config = dict(
    n_layer=14,
    d_model=256,
    n_head=4,
    n_kv_head=4,
    head_dim=128,
    d_mlp=1280,
    vocab_size=512,
    activation='tanh_gelu',
    norm='layernorm',
    norm_place='pre',
    norm_eps=1e-05,
    positions='learned',
    qk_norm=False,
    attn_scale=0.0884,
    bias='all',
    tie_embeddings=True,
    parallel_block=False,
    init='trunc',
    init_std_qkv=0.0266,
    init_std_o=0.00355,
    init_std_up=0.0266,
    init_std_down=0.00225,
    optimizer='muon',
    lr=0.00213,
    lr_mult_qkv=0.7,
    lr_mult_o=3.0,
    lr_mult_down=1.5,
    beta1=0.93,
    lr_head=0.0129,
    grad_clip=1.0,
    warmup_steps=200,
    schedule='wsd',
    decay_fraction=0.276,
    decay_shape='linear',
    final_lr_fraction=0.02,
    batch_tokens=262144,
    seq_len=256,
    doc_mask=True,
    train_tokens=1029000000,
    steps=3926,
    dataset='wikipedia_en',
)
Each number is 128 + 24 x the weight over its row's rms, rounded and kept within 0 to 255. Layers, rows and columns count from 0. Numbers have three digits each. The size before them is the row's rms in percent of the matrix's.

# v: layer 11 attention value, 512x256, rms 0.0768, rows 58-110, columns 0-127
# o: layer 11 attention output (transposed), 512x256, rms 0.281, rows 58-109, columns 0-127
v58 125:130127145156139114112147117083138162129150125111126120072103138108067138174148105126103160146139082131133122142153117175134111138102130113135103109138134141122117090140176140151138147159136162109088123105102131143099133094167163189118126127115116110122150121133132144108129150101090144124164132129132075111120117152145138130108117120125141131112159128119171164144144148158104102122135
o58 117:125132113160124093123103121110120149131145117152114128107146158107158129114141110125130139115086086098142143128123133159148109093134124145133125142080144145072152103141159159119114158137135119137082131125145166123102181130133123107117095130147074124152129137099114116132147123123153140059100125117179130167106167137098126066162170095151099106147093116141105144121121144153110158173131
v59 124:115089158163093090126145120136114075153107140074181101121122153153109092128108151174104100173151150137133146078123170122133162122138125101112112117105155140146142100155111120153124109135113126133161095111129098117135130122155132149114090155124141135163137139117176139161112120114143150142125162075117148123136154135117108142150116148121129191086153142129111116173099122080128131156139
o59 121:154080131100112114124140096101113151103120138117188092132165106140069174157135116104144100128112143154079093097129176149125111134136107117115106144121114114144138113149121177073145152125175164134100132111128102096197136122124146126130158146113133103144158106126156123156157112153109159120140088122114183147133130095131124139141135145139161115119157123120145161072127159142128056161129
v60 127:126121139103151100120145125087116096102112076088124125142148132126173123123086117117123152131085125127134139175180134092101162105165179106147087134137099153112142113143091110115123114108091091140127119115119138133118132119165138135109130103134140127152091155147132158147125129112159110121119118102134075091123141158142098127144178125096154178138106158125129120115143110170104137106143
o60 119:148113111095093157156136100128181137135141148151116117139135125108133145137151145102124137097119136112130149120152109154125126106148100144114140081151157127105122119139121137114157117150156114153161143191156102095133153102170157091150173132093153131134141138090133117131165148104133139137167147132145132110159118143133119108114129118123174110135184116132150100127110103113127168082121
v61 122:166093112145088115180099181149140137151173099117151167107096124109176144103133120122169138110126133123127143149158098104157124143163108123108118125158087103110108152087093127153094128134122102113109109163060120126140158130114169094081083131115115133115131156131131120120083122147151142143120143140099124106165111149103143129122110142118136142092135107134131137114072150112109165162100
o61 127:126136138150125120142137083095117121147148164130116122112104183132137113146107127121163127136167105103129076116139145138126126154104175116122094140101164134116101175103139089138085115121126131149092115089133144163146100124162125159144145109111155116088123114124114110107145130122150132146115126143139137124152142204167139092159111078138122140129168198180139103133115093155096098088122
v62 134:107100155151146160115159122129142138124139186129135097145091112151144149114130133145160128159181120129087107172089095125132147138142100116138138135139136188116113129146122133112123112132164173156124153151127176134124085104098085145148138144149107115138132113118137148091132083098115093130099119179089151165089095109113147128154116099130125138174120146141162169129090139173119145149105
o62 130:104173130094100105104091101125072126099127103126129170108144147119141143107118106141124094107136107144173134069111074161154132143153147127140108164123130102135172142100164093102145136111118119092118097111101079113141166137148132162162131101153112166140086139116116091134139129150176135169131096144178153095163108125108102136131160123136112099156109114088102147125149110150119145128147
v63 137:109091113110142088119125176137159141178185103126145127117124127144113096130177107168112132153146089118091104128110108111105177105122120113147101127113131128089184177142133175126179180132138102131097104105140151127104118104127134132154116111114146132114147106118134114104130156073143148135149138140134092126127118086108119104107064119174144112145166100133108150110106137163131119095114
o63 136:155178123152135164146111149127079124076095160125128109108105116107127146115149132175140125064098120139146133106104180168120158106124147131123135099148153119123115114121151099121168151084155149120099169093106137149115114124134146129156156106148135072142122135112120100138110145173114094122128139126085117090098135143128122136119130097083091142112103122143109127142135169136087163144120
v64 131:155108119125157131130124143130106112108109111133169151153083133161137146110114085113080121089121145150143132085132128132111116165127150177112122144107120148125090133155152091118084077160101107123131119140173127155156127178076106062127181157109137106132126136167146100096106113100111149168101106134113124104115172090131101129135107144129138124118131147162127134141107151107125123154098
o64 128:150118140128126125108155157130124130158106117130087096154151150098118159189140109149136119114176148150154117144157084109156131082137144137128149170149127092139098141128141103105127168124125139151120105118114113127103097116126105166105110129149129111119126081142145140148115125124120091149157158121119121103127126121126144051178161138126084166083138144097150113137118090142137117113160
v65 128:123098122102101128147143129139124084128120135121126097140159115108112135136087112109131131122104123115158131116099143110155101138111119152144100110141110108075158123133188111160107174106116070109192132141156098129104118117130112119089120154102150140154124131131167135158126128135166113147114116112181144115137140118137101157108158180176128104126114152174109117113111162173108158117157
o65 125:169110093110082132105134147090155165120176139135112157101152130155162122089141121156118133162150137121084114134145159124147160128143131114115170137113093119138126159136115153111148130153093115155153125132108124163147123140098150127138187130118146118118157123131128143120082095140130115146170137130111110144107074111124104152186135123078120154105116099122142134126148126143076125113043
v66 127:116102074102119122178104114127162138107119147169154119091109094106144130105148101156162136158179105147104165124119074127117090124109108125144105089109142157114099157125113110124110101182099120154125121152168095114138084140118111098131161136113209185114141121146112137160135105102141147113110115141102116159118153167113132121070106130118105137109132171121145138122188107142129123097146
o66 122:116176130171140139113131134111106090123134102125131117150107099167123126089179142156092120149120150144128156111091123127148096130141147111096130164129136136108137120132177104140095148120147185108130143127128158107134125142117115130151109148163094162100137103095161113155135138102105134159148162060111122117144145143122130111117130144122143121143112096108115133095172134125140124148150
v67 139:097168121118099163131068148138165124134124139120107067117146101115134132164148133146132140146127099131182161143104100135124126116112144145125150120099100133125150135113172096124125119148122091123136122164091164161122100095155134105134155127126103112107118120072097139123136122198137115139152130120110195088100167106196137152143123127143152110115125133145100149057087107146148111141114
o67 137:122089142101149142169114167122130117143159178119124176133097137111103108136147149115146146094109123105140103142170142123137113161163104133126095152149084120136190184086137136132142126132130164140135158126105131093098136133076172135118115088100144128179086130171108145131099122149132146077098116106142083121141124144141150107123097124076126105161142121123126110138133124140144122122104
v68 130:147107141105150124134152100114141115127116134119152140108121125096166125127096158144124152105120135148144178156128131112084125096113203097139173115090185158135119138088102148127084128129143153112157094104141076157107119178145129088145160178159123165119103115113140120095097162110163128146168128120146130112111095160123109123113146113162093124119167087112160121139092160137123110113132
o68 130:187147111149097116116110104106100113123087129135117116136132095148105109095160123107090097145122099114081130127113150124164157108131137154082108122146093104095086134088120100101124124110136124130098143149109178098113120142094163109117093128122153144146118103125133133137139133117146128134143139153161116117148164106094147138104145160075127148147117115137135112121155141132111128148114
v69 125:145155116122175169119136111063076107129134134137080103110101097135092174107114157133092120118093107112162124106179136092136146085123145117105123105086136139097126154090151109099101111125147152148107116111160099122114144151115128153188110094133119135118141096056110137177168099142140140126128098159117134108171150137166155151144129143132109140178133164123149139113073103118100110169117
o69 121:126068133103132124141095120161115134105130103131131155127164129097116142103106132167183132134133159163120140145134124135161107160141115119126094165141141136149174158123186127117113096136134121152143159127113181134119111159144116089103097154120150145103125154121136109121137159122088156098129132102135112133098132104095115155122110103149148151150113092094174144103141099169152118100166
v70 127:149153108144145173131109112096135122110109110118134123119131134112154136114100131084107095110126084122128148136114137109147149136168143179129134105087105086123152114036122138112126132123151162167138146148127119096149128158106141136139127121138133059161178121159131129141168168151140138096154114128144131146101158117109142086136113113139176144125118109161132177160151143122135176129149
o70 119:103144120095144130127109172146152152123136154166125146135122109103141117169119119142142131111159117104144110102126173122116142138119100170144152140151132130132096135120145156133141093135132131120160123138144131122087115141168091147138110140126135140124143093129129138126110123119082148096111146139164142146180111099115126148092133114149112175115130129104107098130114076140090125094123
v71 124:065140128182136136104138122133125126071148126134127151126112142159144124157126126130096131121089137114168111142115066137083143131148126126169144155175145089130072095159169152112150105129146109109136121174128151127101135116146134091098133155136110124169140155117117129159113152117123179069106147124125133137133157122126146121144138123094141083120145124137152164129121115131124128202152
o71 123:145128123099117086141109119149163154163145138123111157109114119095140161141116136121173132073092135169156110086117129127148068158109100159133125129118176126105134161139099123165154135155080113158101156107136147136107144147139162088125131115133073139163138111182136117109096169106109146127184137152114129067138111144133145098174154158088109173103149147119117074109149117152105139135143
v72 122:158156137137140114123106195101127116099073134120147163082120129098143099150124089175162107113179168090148137162138139106124154137120133148088107119097134133167144081101137193125160174111095114111072112165157129138135093159141154106126170155152090121104146122151099142124152142136101144160127121127152130120083153091108151142144112128126101145171134116160174097144145159136170140126104
o72 122:138139097155152149119163126124120144135136118109127116117142087121149121107124167174109123150098104081128118142101076139096093117144126143150117134152114075142188141120127120113153144139129141117184114139097164118090148111147118182140132104167143098120123125148157125151114126130110140117129127100127140117180131172112131118168144125116131132147128121137105177115086134135088143130103
v73 131:180111131159129129137098130132123116116120128089111115167110103115110115107138110125103150135111127171135158096147146112138107155106123145130120159105140120122141130120098162083121107109100150126135161150139123115176099070134169098164140175104109100129169113124139091131168091105138175116136146079109089160142091099176169127123126137100095143178178110130148150122099130133154165168180
o73 132:110117179147120179069134152133117083162099136140157116131096114096143117161119136171161137117141127158152122121097076094146126163126117109140166169130125105137122111116149095109136147137125127131187091136144123112142128090135134164093133110080166122127133148140137160140078137137122156137112089143139140117088107124092134086122155122097150135146149116134139099116133114119115140128131
v74 126:094106104122135072181138175130116144115081158171122152118175137124142121145152104120098138138111142151145126117097097142095125115133148158089147108142125108123164139100099126092121133118066134109137121089119144113119125097107156116083138143130181128092111122137141147144121152114113120138161119118118161114147156115142125171156125120091123135112156107142130093128127099106113128107160
o74 127:164076137148124155117153113147146156138124116105118120140148116116165106170158163126107090131090093138139107119125139125111140122142124141139123140122127153133119146134102135112159181097149127159151130178105123127116102141187177113150157111130103122131151167153148128098110146131095159124161136098145117094130085085143152137099124117149126148096125144114109114095114100127172112144101
v75 130:119122146126178130164167109140120137082197082122149098075117133140123156141113137121099111124121107131130140158116131109131058166111144139105123121095122103086153119130121102108154123146110086093066143136131114135114114152145116093133134089130115109126128102149099111143146157151143138132154112099093162118161147145129103168121130111134118071128163173128106126148142160088137149132120
o75 124:137108118140081114135102151137135122172145122160105115178117143100126109130119154097136105171106143130120114145101144123154138102115136103113095155186124145083150143138120124109095124124142126174132114105102174100140138147114137141159145149151129083092128098120164136065078132130091079110133149127132152126168137102156122114127090096079119193089129143137110148152146176099139159147142
v76 134:100095116139116102123156167101157156153128116135112081131133101110185140143096157133112111114124117133115125085106141154146098095136126171100151139162145122142162147149156096178137122142133155123139139127163106106097098143137160117085143168123068154093130129139140131084130147162163134118161124125156103133094098124138117126140104084115131176121100131137133126104174148086124108109153
o76 128:139150159114119115119099150154154143130146119096144163091155165167124095182102158133101116111124134140123131150112154111105112138141127100166116078140139133118093149136082123089138159140141159145129106144168164140113090135104111152185169079168137102093089157134132155142123110154170155117137119107160112128161115120089119092093167112105111132093124121165145113116096102122136182161141
v77 130:161123163130105113130127128108142141141130113123093085117096140096143136134130127122118130173123158142106105111147174110110176156109100119123154118142167073181109138109131156136109152111114121087110082099165138127116125136155145135109140119149143161140126128138117109131102119108130113140129178115125126133118115126116146114140123144118111090155180164055100095128171152170151113110105
o77 123:082146135157124124046110144164125139082124137121086105129149102110143120113095159097134156131115105119111143136165140149143177124123129085093155142119081094088152090133131140130096113114156068130151125145084135155111142133188132145130103134145075137125132121152125122111118146139111169113131103148127121136128131125116109118080120094160138106102111127157143134115095157145121135118172
v78 131:155102101105099107107117128119146169131103111112127132098126090150107134145116106138109086160126089087176165072136155087147122149112122135113123106184072169151122099179122156121154134156155144115129098130140110183090104107119123103083137124128144107127134138116101137111163161104149129105168121172154133152148147084136112129121120090138102152116159147126097110105102132123119180120078
o78 131:147138117125134146120120107183126124183134131149152090155113133150107113191116106113109114134095125123067127131150140121087076157174121129112160112143167143173157147121159125119140124113107165116131164105121146156088160114064147130136091141127119161127115129130133128109108093137156097133153174124148148127122107142144168175121152106136159123147085108129125098164133108161100127105143
v79 131:130091100100155121100141122130192147108114123152137117124110128164122123155105114179086103115097153089096127167088144126137105151122169146124132136146111129147116145147122127128128117100098150129146133106096167116139117112092127140162098152118119155088145155123130137132101125117151090096141181105143085154133150149109132107117097112148149152116134169111121123131146128118102168137105
o79 126:114166135148147119159103118129117094126136125119102148157125189090154122141119159157120179104143122135139164110149128135116109138102108129143129094109175127090092155153147174097127138140107110114111101103135095082125194166100129121101138195130130130084168110136140108139165152145139092124117094164119081119124136116145104095140129108100138104110126162135150168131132148149116092134113
v80 130:136115086093105110147151105133111117136131121150143130113159195125145122136148136081096095095134133211169119117143127173173139118122152122143168075119103125145102136131169117152117124125109113096124116118132139116135129082111133111126191139103127128134131156120144091136099075154112165129128098153105133153153139093108134120112112177122142137150086150120136158139149126164161110129170
o80 126:164130160121152104079159142094126113089115130136131152123120129131157108119176100156127143130148140116137119136144143126121127141170115131096132133113105142115094153113108170148150105140173118175134122132133118162148131158116106149097136137155130142101103121126142105140172109122133069131161202122128138092087123117143121115154134183166151129125127126119098114144119168117108119164113
v81 127:152129115130125110083128140105128126161131102131091123129134158142127114139138142106128143153136057143128151186105085125088144110117082123106153129144142124159100112123139165182110154127139118110149105154079133119130144158094149129140106105125131106129164153164148135130127152152140120157116118143088100160072099119122122126115152124183095106168085122122116125133138127089150113137117
o81 129:127147172121143149125118187123158147103145137115129143117170133128132141076080121090091121165116142094155084130139134115135136108130136130121109121116166163159140171154157123124176142115138124112098133127117102171110123089139155129135121153130132120158135116120125160089134121127120143130137122096135099104162138127169068120114098114111120118120128104159129152094167120098114117146162
v82 124:109117112094147081119110122108110146143144134188142113118126144106114110181131113106137150182101125146108092086137071116122155155115138159166092127091109141125118122144143127127150123102099139142118136130112146120151129144092105162107144119161127109127145125116074154105167151151159138133128141151172093119144119130151131094108118111098129130128099140170143145177137150125097090152116
o82 128:137165141126131133122123107167123108108125145115108133208098135144161154122133146137105167092137131146094166142137126179117105112116120118136164162160176141154105122147145086111156105139153106142118117126130136187104139073139093155134156108110080112162130147130125121145140157126086115146104099120136142159122105132141122115136161122136132135133126151107101100102172094076167151141160
v83 132:086162112172110135135109072149117129118154113126150079129112111159121122187125106156162106096127125113160156105122094152051096154189148131095103128144078116148096122155100182150123119142134132101125125144119130106144139134153123113128154137121134106128108173134106143101090124099126095104129132181088124104136160145125146146155145093125139178168099108116121101133156092141173116109124
o83 125:160093149123139151198098152114133149120155113130136085113103112154122138136134127045116093159103114142137123125129112084145116150152125111128142131114149097133158146101171111150150131164118099178116155147156174143064104082127138137136160091158104104126100104119150157161141156091154165101124178151113145142145113101143119110103123107100087106122193153140113154121101120094133123133136
v84 118:123136120124086100143117108141113132106103102148134141135073136166168127128104161112140116111081088139118109138157117119109164137133093137138097113143138082190177162141135097147108134112075181089098150114094131128112097133132090161141123131128193139116152134124101107078115146149083143121130100124129142103149137087177148132153105192112188123103136161120145087101114155140102143163133
o84 115:171147138160140152112140127139142124180151137120133105135135143078141156178121145154172107075162113106148107143127094103136114124114107119109134149133108125111130130077153137144161105112172110119080121125137107155157099139063128120095138111139114126129108137096114146129084157106121109105127146145118124133121115160153119123139161128189124127113136145114126138151101137157107135142116
v85 124:090143100133108085149124136173125120096138109145103117097158144119119148104166078104124125089118191133124150114111149112109120133131092140134164133089111099164137162105154128080121141121096161126133139109137144149150170109111118101141149114152110118142095113088186164089128129165152108119110123127121135091084138149149074052100109166127133151111150151128101134136137134150116137090126
o85 124:144123105151156133134160163127106128102125162094098132135144059133194103116124125090156090116114092130132139191140111092100140095143105169090103122121114133099179151113151124141136121086131135169128159119126159088130113093177129130142157149132128153109110148152141080155083116137116107095129130122143095178144122166136155191101169130121118138121124125138120139133185117135118128159122
v86 128:118157134144109114109177159109095111109084096168140127107124127080153142143113128165113146144124133135130128145135067133123152138112169134127124139195128138124089128135186115097131093156111104134098149119137088082101104138108188155127138116110147140103127140139155111128127147103124088144104117103116122129113140124169116145130167120127178135133105130143126108144119140119129145135113
o86 126:142149136177093092164168152106148163110129123149165107132132105168120142161134105141160131130109113085153153160082105128148091105155098091169150123127101081118068063123134143128138127181118142118141105177112149130109177104133150105121157155113159114138122108185133138153155125175118123168182125120142092117139115158127134122147114110146084119100120174127092114120113142135096169166111
v87 129:132103129167168164112119120097131171150144131105154116147143177114201108145097151132131095122112108122174089174118113117108166148097109157156104173147125150118114074146111126129149107101134156095125119110142144123136108154132135115125081162083131156113128130106158141138149109114196054128108157114152117162114138120148137116189131124157114168160139152095165114117141085165116137152155
o87 128:086161123048091111120118132142109109121129147141094110144115114126115132138117095130116129125185132148151176120129102121118122176123096105162124109158154124152144162125133133141107092115157097151162135135102115106096160096110099121132123111143075081144140117153108133154131128100114179133077148128148139083159181129137133108121140068127131141114122132143125138142088134177084141146111
v88 136:111152164119135151129105097110109167170120114153164169170146113157131130124075123137122078120170154130065149105103114156114116130114095116173124119120139084141149087151121141136098118147152107108081122136127135140144145094141138135187139138147120123119137132090182116146086112147121155125087084134120136073126112115122130116127173130121126094126147124128160130130125171121147116102108
o88 132:111108101120134127115114095135107172144137143166079087115178116120111117125103124120125145133139111123128112132147126138114125131091146153134139134124136110108135143152092150131163115074148088131136117112109125100145114159145119148126118136129123134189093115142103148127100132124101139119100085171080141124147132112125157130134127174147151124153090111155102115128117116067178155141136
v89 123:135157113120086132118189118132139119168151114140139100101144111130159147152125139106122118088086145149116110108109141128131174095120167105108145110110136175124073106092088150131179129107163145141156120118182168143133138099183135112124107088171097124108162130164143104121139150102088133141120070154162137112126151135091094133158153141153125153108142085129148138130098126145111108118159
o89 117:110126131113151093135118141080155118130132113120134078128115126143122117120141118119110152121150102094113157112113133175159093105105117103134134104130138149089140111108116157101124103136086086159093140149125113110120106111135147125129138150133143115163151131109080094084152132143140112132163144087132106129120141142147139153106123131155171094161167158140133141130150089095120108091165
v90 141:093134108105100095122140108097135143111125142130158111108151099117112147118147119131145143113141145125093101126128165123140091087095141110137101136080120126121173131125163143089100127164108174104137119171120112173080141162141099144152125090150089133131107159111173099138121134117084137124126147156111169143091122153134098153162154134138072161136118130117148106159122124127130130145143
o90 142:143088109133102051132156137147121115131136132124095139161144107140154133101112128124114096147127143129110158141156108126085166113133156137124108091140132100137134090096107134082123105143153139149122154118127123089125101111149126129097127165091130142094122138131099106133107103127173084133124144146144115142168120144139146118126161114164127157160123132098112136097135150145158112136086
v91 132:125135148099140157105137157169135145146137101114134121149138174133160153120131131146150151131107140150114131135122124127062149138107127107131138133119155135097152130159123154111128170130119065173116096096129137136135113117091113145137143095123120113157146112121101128137077127104079153121152099111107127136133188123131157155128102140118111099129146084076124125136166103139100113125138
o91 132:095138148116134097164138118082137103118091144120110164114123116116087104145164124153111156124125146144165141152120145136176157095123176145078134109139126076140130104122108093131156135106139138150122175143145126165099121150141113140170123130118090142134124134127136155149105148159128155139139135157130111086103133110133144072119099114126141127086142152143115157082126176132158111088108
v92 133:075157113136142092133138100139152198120138104156095159118143165127094151132136124132119100107126144137142122134161112123129143113134135114153091112114148134158115119116081144146110138125122143167141119092111128142132170132136136120184109104138154146147141116119132159126151129099174123130135131088131174098126139106183127116135119107126176130142120143118150136134108117143111162116105
o92 134:139121112157154132136145163134110062142141130083127124117108068117138156135101120152124147150088119172114137093101116120127109105080103151141182119108112137099160111152149089114094109138116090184128129160145122106106121131127121106147165101163074148126145138135104129158135128128151120157111138139171128108115161136124162128133107142148148131142118113115132128119173107135171121122122
v93 128:138153126134122125130109129145147109150151148151141176120140093125130136122118159143127124142154112085137124115114080131093149164092146147099106121135120129161161110117154135141091186115128092122090145126118121121090153090075102130141118110097142142162131086133091115133095111149148115119107161093170139166116108138101113136169198120150086138114137140153118180142106136150178139127120
o93 133:136141118119125124126131136131111173112155104159139099136156138134073109076174135161096083153125137164099142140128111134161146120169098111137159120124173110118116132109156101124152142127172150124176144121148127142146133120118206134178105138092104119129094105144124130113112124125128150127114099127091081102127107207168148109141146128131108119141083154109117146137112164096141099183125
v94 132:066117098148129129166128130123162112132127114125100163110172131140150111122113154143104135132138143103166185134127127121111136115150153164156072099125129087077101127125125121120147130114183137097108132124142138131114106113134133139127129089106131158092158105189123157141112096095146119125116162144134134125120108101095183125166117120169111094105126137139110156121109151162144143108124
o94 130:125119149112124092125143136141139129142140162126113126144138137144093178127138113111141135170182126123108164129119162161125130128130131122121139120117115161172171175077138125137136134113111175104111073138122156086102187109117143146148200121129128091130115130099130134141152163144112117089102169094118099097098155127116099144137132149107105135139144110117148106114114103148112114140101
v95 132:130117113169106111113101122091111122146114147115166087110100118130120151109080156155137113097118120086147170142161108077096149137089119121165109101096108134127134143101141106141130154172120122151123082160131161099134102153129148106108096117130135122119156137124097101123150100114164093117169140107132112136144093119108119122125142102134106069097132134130091141160119130149164106131112
o95 133:157140185133090126139140140159130050101146155103085122145106128099103082111124160131131129145133123157112123130123136134137114110147113129084109127168179127142135127142149122118083133141137155094160112128097143112162116122129151092153110104113122115178104102115128156141112178128088117145101121144136140125063102112127174160132096142150120130132154182085130135121100116123092134117105
v96 131:119145106126155103146092112163123165149154135112081117091151131112175098130125120087145101144097099146117124105175157132101122088102144089116124121141106139134150149079114141129186088101120146139154149139132163144109118141117129088123098129068133157170133072182142112142133153114144145117156094075124115161111102121093116160163147125139098135152113135126149111151127136181143139151145
o96 131:102112107123105137142149121145105123158121106112108159131140111137110150142167095136117151168167156096122163141119130122145138127140144155129131092128176176154118120114111125095128109143130133169156104124165110109098164108094112119158143128138101086136195120132132149110099148139078123143126127110151108147117115126184142119116096127153119093122173145126134156116161151065143140151116
v97 133:125141098141096147115122176127195115094132105126165134105094127148147130131179118066181142060129092135142109140137118112129158097164125122101150144154106107157158117130134117120129097176150112155117092111119105147136090148122135110102111143104135158126169115118111132110161130121122180116110153127115132092101141161099087083128119103096138142110096143121132116126106112138163191115090
o97 128:147129145183132183155135189151134106126121171124167149129089133094124112091130135141098117133126156101117133095159118131150092142116149117140106099098164123118123137132120133103088172095122137136132145111133145171132122139137110119094155144130123124135099127092113103179115106141145118132156081138169115137130169146088124127132137076132137121124165171118134127142134137128085123125169
v98 132:164107141140160167100125140136113104112138139119098132105140138147140122152146071121155079100110136140163095082113158114123145120125133131110153147127174152081138140196136132095129136106166159102133139144130095101154137162121115127137114118157139108123158164140141147124087129135180105171141140133072111121063160116111105151114161151115148084088079157127139107132127134159157128110130
o98 129:111092160130108143065149130101106149141135124145083118126140145120095158088103150128144151165114144144131120120113116124168151118154094157160111140121110113159147175110143121149171141145075113115157138159120113149115111113143101127122193103135112092109102104089087155150129125123143084103138126155172115120136078121130120127103124141122139156127104164141072077159128173135082114150127
v99 120:120098127147125107072117147138179174124139145114128169124162117124104161127119176140118116135109147156148133102116163162131120162121185091124160157120109147113103097155088104150149120124105122093124151125132132159092094117099133122095131151149109125113104139103149107134149115098098113162193109108131148114098174152073125146112135176135114167122117109099133131143118116099130110087129
o99 120:093115119155126111146147139143123103145136081129104087106104140101115045131136091129122124147068161138131141141134169109102125115148126117154083111137117170148115130102122204113109146129131138125115133135120138123145143164198150099173121131159124104096131105129165121138163151139114120099142157133116122112118139117156139111124176117109149127136105117154135114165120108168118112137106
v100 124:145131117131131106176160101103132111145153156146094110102087164147135121156095113144122147114111114128146091130125107180148116139172094155141075070068102149147136111123150138136091147139102155125108041116124161154128159138103111126122119106139137127107152098118166111054110141102148121091099155123150125188119201167147131183155119158138142147123082115137129116131138155121113170127143
o100 122:131156142110171130117092176157098144094118104130162077148148139091136118124154120122126107145150126140150109132155125080105104113095145182139155149093130103144115170106140079108131112153152136150152163126135133124139135156118100123122159100158109124118113099089111122113131111134168163130135143141160146115160136128132141119175133101110159110104140151107143115112117142132130103165121
v101 142:149119083097106116091120127135146136174100157094162098165100147106137111137125085164107113126129138117133179138121166121146138127136157147152121082165123119124109146156124108129140109160147141129144158126115098150133126117136165166105151133099135156105150105101117140121088143144164131158127109130160143151080141070155173142076125110110146160144116148149096156154106084143087116110134
o101 138:148132100156121088155122129115067062144172140157134121121179129127105165147092106110161146133118128132136140125131132135085091131174117129133140177099128121140102151162116111165125140133128128097110126152134148144091113132123106129109083115127128134152150113154153114153152097136116129153128157119104128119107080133163116140109180153162130136138110125105144118134121108161144155133079
v102 129:122124151130158138110137123124104094145138091107126098142155095119123117144101126112151129124108123118086143101153151136109074085128096120130091153152108120113101111097127171142136129098062110126093092139141099110117082134114113076128094143144125190127148096150103169139120113095149105101100124126123134113115136133096160119156116172114112124127099102151143098067158118131132085149115
o102 127:127146142111127146158122105156131123147081132134091104152131133099134145090126139088123111127154162142118154167114151117160173124093153120132130111173104140139143137124146065121134132132119137106142108160148161157110132125171120112100146108131084133162111136133111104112144135144122170124156090134119126133151121138132119088155131164113129131063166145131137137122071133180101126093139
v103 127:127135140124136133109171176153148103108128176110106123130120116083139109188095129150102124181130095139134138150131113082181112136179090113123133106150131116175122123102149133150135146098125132150101147134130164089104139117128156151097114091167128165153125165123147130113152108128170154109155093114135107106116142130158135188116142118131121121128089118078111135099143105186168123125163
o103 125:164173124099106145132142112152158120144199057162127146133145121147158131090100141151140115114100132113112134105101150135117136097131125168135194104102095086142136128130150150130106159150150136148139120111127119178109122128104117109118143139143135100120115122142130111109124149152147122121177155139112180113152126139133132105121127134117090156119183077112147130102125162147107144138133
v104 119:102122189131115119132159131116150172163126108168122143115085137133110112120121127139097139080152157107168100104144121127127169135135100149127114099118142150164148156138156078086131145104176123128148187122143109146119125148141121141138125159112090139137091117134112111126108133165128139123122119103128141134105094157096134131122101068120123097143138141139126187124123121114099124117143
o104 115:121135107154176108158121087129135174108099052072136142167137138137109154134145169146117126159110153136107159115100154129146126146150106123068142099145090144132141117139082154155128168122094149100130160110131101111101123147124152155151106099149115093113122090104154136158142100139168147145104113132163115110078097137144108163147163143103147116152081124101142120161141123134156124115147
v105 120:132138102100139125084137105117167147139120146145166118129142172173158121135147127136150130134108127176131113164110113155120113121169093115087152125122122141150116103094122158126118174103132133141127141131152127145094135115104130122111134099101144111148115123104139124188102124153130131142094123124122142104091154164193134096126138110138087104092170151140115165131131136098171082129104
o105 116:117082121107123118108123139130145153137144159084146106156120133155113107058143151128096133110118144132179140115131120103120119093139150162100116141094136137149118157170106077125141154113100067085189131091119109103119139180122153134113138135096129146155130160148150157085146127087134125179136146135075095158091139153122141162078128148125134130128109111092115160115150169088148166153131
v106 134:130164173125122146118142068132083115079150131124140140132115110133093168142163103107108114056150176135158117123153144148120127149101110135178130088188133159142157133164092166147154129143154110105135134106137163128149152145103111134098110140120102152153123151122107097123123127129162114096094131114117191114124099125117135149137157123150147132110083094133085135138152095157098120079113
o106 130:155069138156128110149127161153135046131143111147132138095125137169134149158131105096102140153131115186143116127161090097154135136134121083108123093144116129107118153133074112156139091125125097096092168153130108147129116159102137127142115122173116154169111094142123124088138155127105102157114156155202121174092112157132139173145156117106158135125130140144133119116140123111104109102119
v107 121:104119116144104155152156142129135150107112135123105089121111116101154177105111095116081137137165102063122120122089119112123180144121087128132115116174087188136121141152089151121099102155161106081135156082111087170117110191104133145127104150109181127136111139126134128147138127130132137144114125099125105129127173132127144096124123157103130109130117115148159129173129141106156149105156
o107 119:119143122120107134106101098171146099089110177156124123120181115169117087126089068139142126110109138093155076100136132138120106166156172128137154100143155138081123144136142113110165132136116116107109134133095100158089170192132107123129112107134113141137177083099172128155121117093126140129141131146174128105135129165145143148141142100110111163133126101114101139164133160140105138183073
v108 131:138132119124100127165160096097134147104111104152074122141174142109118089140171155156085115159126132175108078174132082155112132065108117137141087108175156135131119110139137111176151115128109134142127140096121155091150082107120130100112142156125144118130083137142136137143103118146158147126127162158176105122114118108129144093135122134185152150101129149137132107114163123103133133119142
o108 132:135119134092201134107163146130125162112209111143143089118120101170150134132207113122096127135108165146156137101117141070088163108146119104170140097149154125112100115138128134114151121145150148132107107105105130119163128150114132152112132099168112128173133168149137139102134157151114128131165126084128126119124109122120160100141128115108112133119135148153125123146069149147148197091149
v109 135:123093110132133102112106115127147124124104110114087126160143161139138153134132125119150174123163141206153155135108155133139102147104125133159108153135151132078146128126115137140133117131112128121160100128135184119149095152088149095157128112106106130136101116142129118141104122107159110109090129143138139092122083106162148142120124138141144129115132151098110127096160099142127113106084
o109 129:154155130134115165126136114182125136121094153144147130135113139122145165123146119175101115134158144137165147111107115105120157082148135133107127111127103115129080161137102093132142136122148129106129142126105110088120142132128154150115134172135119091153148163108112147089137154139082092079121125104127108110115184148099141115085128114113103119108111101144151130124084108134198135103144
v110 130:117158106154098117139157100077108111157133135131127106121138139134067119156123140110109157105135142132097071155163162124112112110123119111157093112114151110117110148143145093144151184135168126178189121111110116165151135130133127118096119152100119156119170122144139166148114143132174115144091072138113165130061138134141082140153139128090158159174155148129142175127109144111095163145120